config.yaml
n_layer: 8
d_model: 768
n_head: 12
n_kv_head: 12
head_dim: 64
d_mlp: 2048
vocab_size: 45647
activation: "swiglu"
norm: "layernorm"
norm_place: "pre"
norm_eps: 1e-06
positions: "rope"
rope_base: 37500.0
rope_fraction: 0.5
qk_norm: true
attn_scale: 0.125
bias: "all"
tie_embeddings: false
parallel_block: true
init: "normal"
init_std_qkv: 0.0127
init_std_o: 0.0
init_std_up: 0.0127
init_std_down: 0.0
init_mimetic: 0.5
optimizer: "soap_variant"
lr: 0.00214
lr_mult_o: 0.755
beta1: 0.95
beta2: 0.99
lr_head: 0.00383
warmup_steps: 99
schedule: "cos"
final_lr_fraction: 0.0
batch_tokens: [65536, 131072]
seq_len: 384
doc_mask: true
train_tokens: 733700000
steps: 7989
dataset: "wikipedia_en"
Each number is 50 + 10 x the weight over its row's rms, rounded and kept within 0 to 99. Layers, rows and columns count from 0. The size before them is the row's rms in percent of the matrix's.

# down: layer 2 MLP down (transposed), 2048x768, rms 0.0766, rows 1004-1012, columns 0-127
# gate: layer 2 MLP gate, 2048x768, rms 0.0775, rows 1005-1012, columns 0-127
# up: layer 2 MLP up, 2048x768, rms 0.0802, rows 1005-1012, columns 0-127
down1004 099:52 57 45 53 54 50 44 34 63 62 53 40 37 59 58 39 33 41 58 47 54 60 37 55 43 41 49 62 35 40 63 40 38 52 44 63 36 73 44 41 44 34 42 55 56 56 40 54 53 55 50 44 51 43 13 33 54 74 22 43 44 49 39 44 51 62 49 54 39 34 30 43 59 54 36 49 38 63 60 57 43 54 48 47 48 75 50 65 53 62 44 43 59 57 53 49 44 70 50 56 49 59 59 62 46 32 38 45 41 32 43 48 35 63 54 35 52 53 43 49 58 51 46 28 49 41 30 57
gate1005 093:77 56 43 48 48 44 66 31 57 42 63 46 47 42 62 54 42 49 48 49 46 61 38 67 60 36 57 58 55 44 54 46 67 53 40 47 67 54 50 47 49 62 64 61 49 49 47 37 52 47 26 42 52 33 48 36 63 54 52 68 54 55 41 43 52 47 64 35 56 51 28 47 57 51 42 49 53 48 51 62 46 49 50 48 45 66 46 46 50 52 45 62 43 72 50 41 40 57 48 40 50 48 32 42 62 46 37 61 31 51 61 62 59 71 47 59 51 43 66 48 43 61 36 56 50 53 50 48
up1005 096:48 47 55 53 65 60 61 53 39 54 68 60 55 55 63 67 35 49 56 39 54 26 59 66 59 44 40 57 49 52 43 38 53 38 56 60 37 52 47 54 38 51 71 78 43 58 59 45 60 67 33 58 54 49 46 49 49 46 58 62 28 59 43 42 46 44 55 44 52 64 46 36 42 36 68 61 51 35 64 52 44 50 65 63 36 46 42 45 55 65 43 53 48 53 65 53 48 46 45 59 51 33 34 55 59 51 41 38 47 38 61 48 58 50 48 56 51 33 29 43 49 65 47 53 48 54 45 35
down1005 097:48 61 57 49 56 46 62 57 45 56 56 64 52 55 52 39 35 57 42 46 43 28 43 42 37 50 46 57 57 63 59 57 40 51 64 61 53 39 58 42 58 59 62 56 47 46 58 34 75 64 45 55 45 38 57 40 38 42 65 67 46 47 41 41 51 45 46 54 39 63 43 39 43 32 56 36 42 36 59 47 52 51 51 51 25 50 47 58 48 57 43 48 54 46 48 51 35 40 40 46 52 37 45 44 56 69 44 53 55 40 63 49 51 51 44 57 54 33 39 53 47 50 47 37 45 56 48 33
gate1006 081:63 60 37 53 41 59 50 48 47 59 48 56 71 56 54 69 48 39 46 52 43 66 70 36 53 35 61 37 44 28 53 45 41 57 64 58 42 57 33 45 50 49 47 42 39 43 61 67 56 47 42 33 47 48 52 43 53 50 40 48 61 49 40 64 43 51 43 61 39 52 58 51 47 50 57 36 49 59 49 42 39 50 53 42 39 40 44 45 60 57 58 46 55 42 38 60 63 43 53 52 51 25 47 51 51 44 62 48 50 61 60 46 45 55 53 58 46 41 50 71 46 48 46 50 46 40 42 50
up1006 099:46 60 46 39 61 40 46 40 50 32 69 33 47 44 34 46 46 46 40 59 35 46 59 48 54 63 29 64 64 63 52 59 49 54 78 30 65 54 62 61 47 58 46 37 67 44 46 51 59 54 63 40 38 45 66 65 64 52 52 36 42 41 71 43 52 63 57 43 60 63 50 50 53 39 50 56 79 40 45 46 32 73 67 51 71 48 49 70 53 52 29 47 52 48 52 51 44 52 47 36 52 72 55 30 57 54 65 58 52 51 52 55 52 38 51 53 47 48 49 44 48 56 51 55 50 27 22 55
down1006 104:61 67 41 63 26 60 52 53 43 47 61 48 41 47 49 51 47 48 42 43 41 41 45 37 61 57 31 72 68 48 59 69 56 59 52 58 52 50 81 56 41 46 55 41 55 41 49 39 77 56 62 55 49 41 51 53 46 48 53 29 73 38 55 42 52 49 53 25 49 49 59 58 62 56 52 52 62 50 48 51 30 75 66 43 61 57 66 60 61 60 39 38 50 40 41 42 33 47 52 22 53 59 53 56 42 54 61 46 38 48 51 41 37 37 40 53 53 56 35 58 53 58 53 54 51 32 58 42
gate1007 100:31 52 56 63 56 45 57 35 49 57 40 45 51 50 48 45 35 52 47 49 40 51 64 56 48 64 43 43 54 45 55 61 47 53 44 52 55 44 47 33 54 59 44 60 52 70 42 73 58 45 46 45 45 29 57 64 43 63 42 56 40 47 66 29 41 59 36 55 49 42 46 49 39 40 58 31 46 45 54 35 57 27 52 43 55 52 48 43 46 64 45 45 70 54 33 58 49 63 48 49 61 37 38 57 37 46 37 63 45 40 61 58 61 72 45 54 44 34 43 53 58 51 45 52 41 51 44 41
up1007 101:60 56 45 33 59 46 56 58 48 58 51 49 56 68 45 62 54 55 53 47 58 50 44 39 62 60 45 66 31 55 59 57 49 50 54 43 70 59 44 51 54 55 43 42 49 49 66 38 36 43 64 41 51 62 49 53 39 46 67 44 45 67 53 48 48 49 43 50 45 45 64 55 38 52 35 62 46 58 35 61 60 61 36 48 43 59 52 51 57 43 33 58 35 49 54 58 51 26 39 47 45 42 46 45 65 44 53 52 32 51 23 55 50 35 59 55 42 46 36 48 31 52 45 44 44 54 32 45
down1007 099:48 52 51 32 53 36 49 56 28 61 50 59 54 53 53 38 51 57 44 55 35 73 41 41 46 51 48 34 33 63 48 65 64 26 58 62 51 60 45 45 42 59 32 36 65 50 74 54 31 44 53 53 45 56 51 50 39 42 66 61 47 52 62 57 47 56 37 69 26 45 44 52 44 50 49 54 46 57 28 46 50 48 52 45 39 64 47 41 52 63 46 60 46 40 28 50 43 43 54 59 47 47 76 70 53 59 49 41 37 67 42 53 53 52 44 51 41 49 44 61 50 64 42 55 44 51 39 59
gate1008 117:50 48 40 53 68 53 44 50 41 60 45 42 63 54 46 33 53 41 39 56 59 53 70 67 60 47 56 54 55 60 48 51 50 37 49 66 55 54 45 72 61 39 46 39 31 45 46 45 73 41 44 40 50 42 37 52 58 41 55 65 53 47 46 38 38 60 61 54 56 48 42 51 57 67 39 64 47 64 42 33 44 65 50 59 56 48 53 57 43 41 56 41 34 60 65 63 47 52 50 60 54 42 40 45 43 40 58 50 49 51 34 38 43 42 57 42 40 31 42 48 47 41 48 64 59 51 50 47
up1008 099:56 55 67 63 50 47 54 49 62 45 35 68 65 49 45 52 53 66 46 43 57 73 45 46 38 59 57 48 60 52 45 47 52 35 58 47 45 45 53 64 35 64 53 65 52 40 56 44 52 49 49 50 46 70 47 30 69 48 57 63 38 56 40 54 33 78 37 45 67 54 35 58 60 37 33 53 28 30 47 45 60 45 46 46 58 50 52 51 50 24 43 53 53 60 50 31 42 66 55 48 34 40 65 42 47 52 35 56 48 60 38 53 66 63 51 46 56 40 50 31 52 47 53 44 45 51 31 56
down1008 097:51 53 69 57 57 67 44 61 59 39 44 54 69 49 42 64 62 63 52 58 61 47 36 54 41 45 52 49 49 56 48 64 65 50 59 59 65 75 75 43 37 75 67 55 73 50 29 39 47 48 51 44 48 49 39 46 47 62 50 48 52 50 44 53 45 37 46 59 50 58 61 63 32 43 53 44 40 47 47 32 44 53 48 59 46 45 48 46 40 43 53 53 50 52 25 48 63 44 55 53 66 44 67 57 54 50 50 34 54 54 48 64 49 69 50 59 50 47 51 59 28 71 55 45 50 49 64 53
gate1009 095:49 51 38 35 56 44 47 48 47 48 53 57 35 53 53 38 48 42 37 56 65 39 52 50 64 60 49 44 65 44 66 40 54 36 58 50 53 53 58 45 54 36 50 59 52 53 60 42 41 28 65 38 50 52 42 56 47 48 61 64 36 43 54 54 74 62 37 71 48 56 43 56 53 50 58 52 54 62 63 33 60 29 57 54 43 34 42 59 60 57 44 71 57 61 51 70 46 35 52 49 67 53 49 49 70 45 52 42 65 68 50 32 36 70 45 53 55 43 56 70 46 50 63 47 46 52 63 30
up1009 100:40 43 38 55 54 58 55 59 53 44 33 56 57 64 52 45 45 54 50 43 36 48 56 44 55 41 30 43 47 36 43 65 46 45 50 54 45 49 60 50 66 50 61 70 52 47 54 60 73 49 45 44 52 44 53 47 31 57 42 35 61 41 37 30 48 39 30 70 54 47 41 62 58 39 67 45 56 57 51 51 37 35 55 49 51 59 46 70 47 45 46 53 58 46 62 56 45 50 47 52 47 50 54 53 55 69 48 60 51 54 52 54 33 52 46 52 38 44 59 52 45 44 55 58 64 49 35 58
down1009 100:52 68 39 54 46 39 55 60 49 51 59 54 42 50 32 51 57 50 55 45 61 71 50 51 60 38 54 37 45 53 41 60 46 40 56 56 63 34 55 48 44 54 52 56 61 51 50 50 65 45 54 34 48 58 60 53 69 40 38 47 42 35 50 43 57 51 45 49 45 55 40 54 63 54 46 69 58 53 33 55 35 42 59 42 35 57 47 51 46 36 47 52 58 30 59 56 57 45 57 18 61 44 43 71 53 69 56 49 60 49 53 64 52 38 53 36 41 57 79 66 44 54 53 50 50 30 52 62
gate1010 102:59 34 76 60 40 29 48 41 67 60 41 55 42 25 44 55 57 44 30 38 66 51 52 36 45 67 29 60 49 47 63 53 51 56 50 73 58 30 49 69 43 64 44 48 68 51 72 59 40 50 38 54 47 48 34 47 42 48 52 52 44 55 29 46 38 23 41 44 48 44 41 30 34 49 47 57 37 57 33 55 59 74 43 37 42 43 46 53 52 56 51 53 53 41 71 44 56 66 56 72 38 42 47 47 42 39 61 50 42 33 58 67 43 49 53 59 49 31 30 54 45 55 44 33 62 46 45 61
up1010 104:50 31 56 56 40 58 52 41 39 74 53 49 56 54 49 39 50 59 35 34 59 58 60 52 58 50 31 63 42 57 55 52 47 38 52 32 26 57 54 54 56 41 41 55 59 53 47 29 50 55 50 47 48 48 49 49 49 59 38 52 38 52 60 42 33 47 47 51 47 36 41 52 58 37 60 63 40 40 37 55 45 40 46 51 62 37 57 62 45 41 69 55 40 54 44 55 56 58 44 63 36 40 43 59 41 33 45 49 50 45 39 57 62 51 53 54 72 58 53 42 52 46 30 46 56 49 49 55
down1010 098:64 47 57 56 40 26 61 44 46 67 60 49 35 58 45 57 53 52 71 49 63 59 50 55 59 36 53 40 62 53 40 43 48 65 60 54 46 44 48 31 44 42 63 59 41 62 40 45 59 42 58 34 46 53 39 70 59 74 57 49 59 50 58 50 57 76 69 52 38 62 56 60 54 40 46 43 34 59 50 57 46 45 49 44 37 48 50 39 47 50 57 55 46 64 35 67 49 39 34 55 52 64 58 36 60 64 44 56 51 59 48 57 44 56 42 47 59 50 45 24 34 35 58 54 51 55 44 50
gate1011 109:42 62 67 39 52 43 47 59 50 44 31 49 39 59 55 53 48 31 58 50 52 48 44 59 34 46 50 53 33 51 51 47 43 43 43 25 66 42 63 43 50 29 44 65 68 59 44 54 29 54 67 43 51 49 58 43 54 55 47 47 58 58 55 35 38 46 42 62 45 62 65 34 68 44 74 51 39 42 68 65 54 44 72 56 40 57 70 42 53 60 69 39 49 72 43 39 43 44 42 59 59 66 45 60 52 53 52 53 67 42 45 42 57 42 50 38 56 53 44 71 54 55 59 38 64 49 44 44
up1011 113:55 41 41 67 43 53 41 57 50 40 33 47 41 52 47 41 58 64 57 42 52 44 40 57 51 60 56 54 77 39 38 46 61 36 30 58 54 46 27 39 45 45 52 74 77 46 49 34 52 53 47 56 64 40 56 44 46 49 50 50 33 62 50 48 61 39 42 50 48 45 49 56 45 55 64 57 50 57 53 44 68 66 56 55 47 53 36 34 69 43 63 51 56 49 66 44 58 39 56 53 48 54 48 44 64 51 38 54 57 38 45 47 40 63 50 58 66 57 57 32 42 32 51 65 35 51 34 44
down1011 091:60 45 53 35 54 52 57 43 50 65 65 62 38 57 35 45 56 48 42 41 46 63 53 37 41 51 42 43 60 86 68 56 44 62 62 33 57 73 50 55 42 71 49 36 68 76 51 56 51 52 40 47 47 51 56 63 48 48 46 59 54 48 62 50 67 53 46 33 51 39 44 56 26 56 34 38 49 55 57 51 48 42 51 51 28 53 56 52 29 53 46 53 52 44 64 68 57 57 60 55 47 42 55 49 67 42 57 42 45 80 61 67 69 34 50 49 39 45 64 45 71 41 48 46 60 50 66 55
gate1012 096:40 44 53 44 70 40 61 60 40 32 45 65 65 45 57 48 56 39 51 54 54 52 33 51 44 53 64 43 29 46 51 57 57 66 57 43 32 51 36 62 37 27 48 41 52 41 52 51 34 48 60 49 43 54 49 53 39 37 52 56 56 46 58 44 46 50 44 36 67 43 47 48 30 84 43 52 50 45 49 32 57 39 48 30 35 50 58 43 47 61 61 64 48 58 55 41 37 34 41 55 43 55 43 63 49 40 54 67 58 55 45 35 63 55 50 58 46 53 51 75 42 57 30 42 58 43 47 52
up1012 094:44 65 35 56 54 29 54 52 43 50 47 42 48 36 44 52 53 67 27 48 65 56 51 51 46 61 55 67 51 45 48 59 57 47 59 47 45 36 49 53 60 59 32 66 55 57 62 43 52 67 62 39 47 46 56 45 45 55 54 43 58 65 44 66 47 57 47 32 54 70 55 57 59 48 50 48 55 45 47 42 58 52 50 44 56 67 54 52 47 56 60 45 51 54 38 42 49 59 39 43 46 51 62 48 47 49 52 56 62 62 46 35 64 65 51 50 57 44 51 50 47 50 28 59 51 51 55 39
down1012 101:65 54 45 62 31 36 64 48 46 33 62 45 53 48 36 61 55 51 56 52 49 35 51 37 60 72 54 62 66 60 52 38 43 50 46 70 38 62 45 48 45 54 43 59 54 69 46 52 53 52 50 61 50 52 34 46 39 59 58 56 72 38 63 56 45 43 47 35 52 56 48 53 52 50 30 31 29 46 54 53 49 53 34 55 50 47 58 52 45 61 57 38 39 52 48 37 51 58 45 55 70 73 58 48 64 59 36 40 55 50 62 65 54 56 53 61 42 59 59 50 59 70 46 60 41 40 47 48